Weights of a small transformer language model: tied embeddings, normalized queries and keys.
Each number is 128 + 24 x the weight over the matrix's rms, rounded and kept within 0 to 255. Layers, rows and columns count from 0. Numbers have three digits each.

# layer 3 MLP up, 384x96, rms 0.143, rows 95-190, columns 64-95
075127109112160152117108144181119143138154146135137140144130123119090150183128148097193092122168
104136151113088114155151080138106170094139160124172137128125115139105125139113133096165157100159
169146156141141157121118109158120152136161145148142093186152111159156107148145162132099111096101
143116093159139132115166154144139128164111119174105108172123116153110149132155105150153068105085
127132138116128104173134117140120095113104127162170183116121140095119123125141084151156123131091
135103128119146135147137162118138153117142154116125113163098108101139140137151128144147162107082
098148108184119125098115137140097117144119078138120128141109113119115129131141138109125115156137
146125130111138119161108056124166125130160156134133147143101143137145114108129123154112105102112
142150090121070150117141113142133161094147147076152155138140101122135132106135093120143143075121
142113105143120119147089121152126124122118133125130095160134119111169104148115164103109116115141
165124147157107141131152121175103113146161131142097107113135078081155147130130163120099110079125
166120159140158139112135115132152121124129113147099124108183124134125094132167101169091128164099
126145133100165129131135129151142141128145119157119071141121149133148124110147110129149091122116
107146125125113157094132135151141099113141145149133131143162136112099104116139106173124126115135
165098154118087138137177100132160144154207140151135125132115128101146124153152127128113087076124
132127169119169111096149090148092120140107136156172107119183134119158107124140154170128156148148
135136148137089119159129083187127126108126114155117120130138104139108117127115111114086162133098
150141116120120118106118140107120137125113140135132144156157126117156122117186162148121143138125
111086141131151121125078112118140115124131136142165150163158141118143075127094124144142161148144
142188144112113071114181103109128141145081126124148126156136080169140181150128115113154097127096
142161111198085141144116145105145147107092139109096104102144144095134119155122129079140054135101
116114139182121134131084135134097109137094118155122127121154120133121127135119131139131122111115
111147144187102129110097120137131171142125118127093119129138143137167120144091148124070169110126
140141104129149135132151113151110133131129170182112108113137108134120128153109112141154129114175
084127147146129138083121142118103153083123086113123133096133085133135147166102096080126194117132
143139121134122132130111158121095114098099120106140119093141108119160136108140079154103157125138
146140150176149118125111138121134091081108156104121104115115096171121121122129124117132082079122
133091128149146137166115154105147088097137096156084121125131129105173138130177094100157116135095
121086110204123129125150126113133169105154122126155124123069141103119106127140121135174148177110
127142129138169174144148137118114153094138096151097115118116132139130131120149118103098125154175
139118143148131134133156122123131123135135142111140120136106137165105157124089100130109166111151
160093170143187131172184169156070080131082142135091138112093057141149166152132174128119138123105
145144108153126144131107157114169122102168109165062146118141125144169150094109126147143120141133
147161159136108129082143154122135132121071157080146118126105158152159132132093118191097120119128
151117159196141157107070123137102088118139090125120123125112115108155137061109118147131137120106
120104138151160140107124144136137114168112118148137135103141133125126139129117138150102108126110
115139139062168126112121066131113122142136174123156145150120148160146111117107142173140180128176
132125119143119140105096110144151135124192127112127140123149137076118131117162118103151122120109
128148141095143080166143106118151127116115124102132099150180155105106116145138086095123122105148
188199130096120136136122193185091135101137078127184070129132113140127147128131117143100081133147
110111123129133124124133109127136136133187132146111125098142095087162115111136109131128104139113
131127118096146131131137138113154164162151181130129162124143116168128149126130094080095136124157
131160105119154111137173145128153167124128159190116126119157094099172167139134113110112126116128
137167120105126135112119150130112114133137154125115103084148158117106109107120130127100103093139
135114098166142133087127143142123151164104134098163121118105196142126159148118110114132080117161
135209140172129089105129142099122132094098150091119074150135111139183135145127170146141117106120
148116114171134165136106114133107120077152115141062122102171111155112180128112147142119137133092
103115115183127132141095120141108123107173139148101119133148127098116143111136116151146114149156
073164115141176175051123085113101101098134088147100118118164110143151116139156176142144131082133
160166105174124152106116155141125105101119103181085096126134117122163159093083135139143104141124
105163133171091166124110150154137109122132084105118126126110138137084137153144150128131069110159
132116139091120130105151103148099122125141152137136147139156090116106169135108159158124144106142
142101125133125102169128149138120123099156124159140130143111118115132167119143096111150109138123
135124146132115149097160126145116122135110123141146118112126081128149134124151164123093134099177
147149130121096118142123128116148128115117171131153161129121123109134118106137099142100121087128
133128117126141078125147114126124049114146091146118167136106096077138131117127122149109141095118
108164148118078133140139110163119121135128162067112131110116119112132153128106088141074131102122
124106157113136151153147143111126116175143138071163126140151161123109108117137103119117115116161
126138137132115134121136084139138157153159113134127153118127170145080119120174127149120119099105
086101136113115141110124102200107085105130090181155124138155104086113174125131109135134128139144
105112115170126138183117097143140118153132111142146130115131155101097139107131079105117116118153
150142099148136136139118138091119158134143093116113104135098126191159134113105110089153104164128
161110098117123089120112158096123125139176119119127116146111172140127106144128092117143102121115
126081182134096131174162108152106102112151122104171167165122096153127143117184113148100148107122
138157134117101092113173164088136179111169091118160080145061136087133098143208166118150146160159
162125138170158149114139124177127131145108095110132115108123178143121157165157102137089106177143
102099152165155134135134096103131191187170100111130116117125108132108147142135130112164168118095
113112122169103109146149116100108090114121140114155141151140133114123131116122124122120146085090
122134178072056106101097158137171104128226123171140122096100145112110168136104107100088115129116
152120162148087091086157202099097145145133121162056167149122139132160146110163116119085152099134
144097117138159107175142102144119148143142080160122105171170132110147113133157151130149128098122
127142118153121143131159100146110135101109182091134135161120131163097113148120152135128112101164
086116127133091131154157134159114123132132163153116142128116106103123130150150120144137135124148
113139162073108103132152142156114111129122093108165105146096118097145158099144107124128124072131
170140103147150173115115137135129161107129096120125101120133075149146104101170151143101087076093
040172120100113189105137151118108145082104151068101117147090158129165182162066119110125103090166
187172108155148095162107138132114117124085110142137135142144148158143090080080157151120149146168
112106161127113112134124141131174093113175117193122136165142150133152138125124131132091151176140
105094132125116114145125130138148142116120092159107110110137140150144137124085119138137113167141
121122137114088071127104143132101136140154115104109131156120125117138106133133093106149156129081
174141127138062130117107136106150108174153126131115148158118159119143095081134109119101108143148
167087114118132143151112135160156121148091133136124098155113129154121098148119132112157136138180
129152080137192166124179123172119139118138102120119112090160142167132157127148126121086075151095
118146120135133107146154137186121093131147105131128078103103147130096148099136111169097117144116
139088090112183125110107162153126168115146132106097119165119124146151156116125130116144129128106
138128121114127123133118147137106099123113152142118157137123090107159133109119109134122118098111
114111134142121101121128122134152119112120110162114131112135148134144175142081104126164146146171
171117147115108084096141131161151129142139114096166137093091132100114125110150118163081101064084
152115112135142128085144093123122121129092140132113116126127149153165140124125132112140148120126
139116158146140142151146112147140139114117133102136136132101154185133114129086133125131168112152
149148159091111107131148133139127138135166135112131129116105143104112124155095121123118103124119
094124102112126149115145119107117085114076071127093132123157130102125104151133118079146128071133
118151126145093145129122138123129149135129098135121155114132150111099111106105142118119095102155
125138133145118178113146147141142154125132155156114175159138152112082098150130121124158168144109
130070125133101093118168143157121135176141182121120123166105113147118101144115122127089141122094
133147140127174108093113127099113125152146082149138112145129099134105151125130132117124173150127
# layer 3 MLP down (transposed), 384x96, rms 0.117, rows 95-190, columns 64-95
164129109157135102118127120096155090105115108141128132104158117152144110098138117125084127123097
089097158142129135095132163111117059136106087127067113153143160136121101153172150125106122130127
101114120146109114106154156118169118144112079128189121108106099087116149102116157128134135171135
107135128097142151103102153121125139070115101097141128120152164090151126157110141107114132149131
155111103093086124150111155137127124080134087125197138136127164136133095096159085101119115174149
126166112141118111125100097138105158103118103155131104134129131126129116116114165140138125121146
127107115095132161097163122119078126126123123120139095162122154156128142151121114110123145083123
121131113106121143121110148158098124109102153094156155102157141177071126143128120091123123159093
114093128179104166138148127138149102184099120152135156105118134130116131110171146132095116129102
145126097132118098105136124135112128163099120130110169133123128155117157101148119145092166116126
115149110114135135127137143078151114108117118110143146136117162168111098124158117158118140153122
077117166135174151167097118111099163164108156092130122113132151112123132105121128110118144146170
140127096102150128131085150161123130130086143150147146075148113133144157136129076106122127115125
141139147168137122128132120118138142120138131106109124107114107148126146096142160101105137142145
145156130112134143122113170111118146111078094106132159130142118100099146113079124128156150180142
106130102109122155159144131107137162127156133106123179169101100152106118119118128109121086129100
111112150143132180087075173136134097133127109162107129110140148120080099170168149117136120121076
160125110127127158128162132125106125187138130145139126104148138145099158093108150128142133102093
129135125120137146130077128143124106178130127123147115083147111166100131157166164109106133122120
154100126138120151172142105132157102140136105129141097111165151106083140117134122136132131132110
076114123126080101210136109095116076163161125120124103115098112129095107199131184069130098119130
136126134161089190123143117150118118149110106148093126154134095144118117113126183139109076138163
138125118130129117081062110125121106085153138135130151154129109136099161124114114166166092104095
145162097168168088084108122161112126143121145132134093052089122135152149099074099154147087123157
156139106149135123166125126125122091133132161123150114130135151115108123099164131135129101138138
119203115101093097157140158098133167131111100130103172130127143086137172107141128119090150129150
121142116113139137072147113110166145118115123098167119120116137140167168092155159149109142143139
130142101124073147162122129133152177132139158157139160135174127133120099092130156096133146194125
092115127145165145137158094137152152105162104085137152113086121125183121105147067113122132157064
103163113092072158113166133072156127178148102129139112131170145129123104110159152107133153110125
129131118117134174122101123110134123134114134074121119122158132126143098124169128133138111124102
116149134118113129140087117096163155108167121120176117155141170109126131102138107146143117169127
157090163128091117118186123094107123095100111081154134142086136144117116125132175123155151093153
109094100132137132175123129151115139126145107124116145111137114117084134134130166084144107142131
130099191160188122133119087141110113127105150155200112163137099119145044140095072149123110157144
127143093102128130122094110117143136129139171168117140129139117144147132159169109110136123124160
143084100164126114162116147102120142102130066135129131091125153099104136133143114106119088114093
120164116131126117138148099135120126152137070139126101154092111166154166126133144144123104129148
129160131155167161128112141115087135073120074107134124135131112158159098102117182174187141142115
090076137155124140108134094096138126150109154121125124125116126132109128096127129123130150106121
130115149115139132178163139125118124123180161161103093128133162131180144119122159080139137096127
114090122118151104133113120168124093116141093116095130110116121117118085098106072162134134152147
100161116137158125088103107133153088109142136134103133105168140115148148148164153152098088131174
132118119161104131098189124124143156111116124137151158154105153119156124122120129122084150143102
132112144114135113158115111101125084147143113143103144137141093128119122124109134132139131141128
108181075095138091102117155084161076120117119130145121150141100136139126161099144099098122085142
110147097067143097117167133098112145169122186133135092165097135078115143145141136131118095133101
138121108101122123107135116114128116134116154136131155112163132159110170129117097095127148085170
160112131128095102181152151125142157147092153103134151111104149146092145122107098145112129154112
120115141085101128105147088126091138157155122131115084097126148161125062151168109136112109155131
171098108098158153137125133117133133143147169119131153127124123140114175090100096122164190165123
142134090128150145112113101118168135139144100139134075076083132119158131126146121106118095131084
117136129161084093143104132092142110158143084150107132103131098094116121071139096114177124104158
136122114121155095143125126133140124125127123118106114137121160129119123084110082141174119123116
104121149154128093098137143127080112132144139114115105148117126116138138159139138145138127146132
095160125158093159131141113101135140130138109152147121141152155139127141148147158150109092139151
154127123112143170098148146133104086157108111155134151128133126138143143126108102123127138119092
118089132128128092071118146146113144113077145132145121144069145119169108146095177117130076158135
122131096127113085120131088156105120124123163129116127167083080096140128131118137136153126145139
098119143071102115144097095124112128091131087142138102129104141049107185146143144143102147137147
136147134122088133085130171129148079146086154149123142100138110100134133161096174171140155100107
088128154122120146131116116144148097114130149160154171119156129115141146133129149172132114095103
160155142121097150141123111075145101118126125118132113111153101119150099151133125133133131128169
102124108166171089105128151119134147132117136146131109107117146106103096124098135082147083121131
096111137139129170157067122148130091138145152135096169129171118141113128109058089127076169094104
124188150124123116169099098132137139149113162132166150112169125217161170127112125152080133135120
128168139142136120114131119119161124127132127146125096144116135160143148151113152123156111144121
118187168124144094117133159142115124137086142099072131136162120125109146157131135145119145115136
137102099166185136145141108155074124119049137109120132133147115121126111103128137161152146122151
116146085144189166149083090142172131121152137108178071098125120123108105133110130118135126145114
082110140145083143175153089135100177124152179135144094145123154143121131129136125118108096112139
131148152116111133177148138135172105108107101144121103144144135134074174137120168119139146184150
147129052121150086128132150121131159146141122143103113137086168126159176164104131125155141159127
122138124173136145143101148139123126115129079155108151123169116154149083133103169117146108173130
087136106137107107152139136128101163169109177120107139128115130141137180107109139138109137176150
105135132068180151074091188067125102163141117132083123153114122109126105124118120114115117092166
132099163132174195161147112119100138116101106130158163095114126152099088126142147133149149095108
156106087152154146145152113110060101131115128070113150092152142147079150121152127120175143094127
087100140114085085148113143143093105113120120128136129100135149187096121130104137144088142075154
132099143149093151119116164150141118134141121121105115146159132115128123084126107167202104159095
112108132134186133119123122136112136069111133133116088112140108113139116161146168125115123135095
113131137123134138096125156143137104106129115102107126122101153120131161144181075114195106150154
106096129134117123126086096108134150144100162132142161114095138123161116158117139127104154141129
134142153120135144122106127081155164116124136109122134154129115139167113150112138112134135129117
133116174129098149143185115128103097160143105142149111150143132107124127149133115104148147137132
142121106119150089115117148117146146144111153122132134170120110142178116165115161127114132103155
128107064131156105146113133131123104152151121132155146085128104135097151142141095121138141120162
134155136142145166124128125104087142122128134147086122121148151173124147120126152101142119166161
134130104154121155162128152150117131158151086156120143102132108145119084119099144125172150143131
138156114139096123118127137141117132122124132162159135132126101117062150155151167157128099129123
146099174135155154102127182099154127148144143151115095127096130147124107112120123089095155153171
115116144120144161131118073121131083098137098153132145079152099112113084135132164084135081135094
195120117138127117113107082146116112099148153151088139141125144140088169106110119112124135124149
149124134121145149124148157113164130147109155105150174132104121104149129146139105181168129141125
126143130147141159121174110169134128117180075113132141099157147127123109139130088148113147139143
113143143095125128098138113122112092119109152111110166100163167154142129130134125101147093146127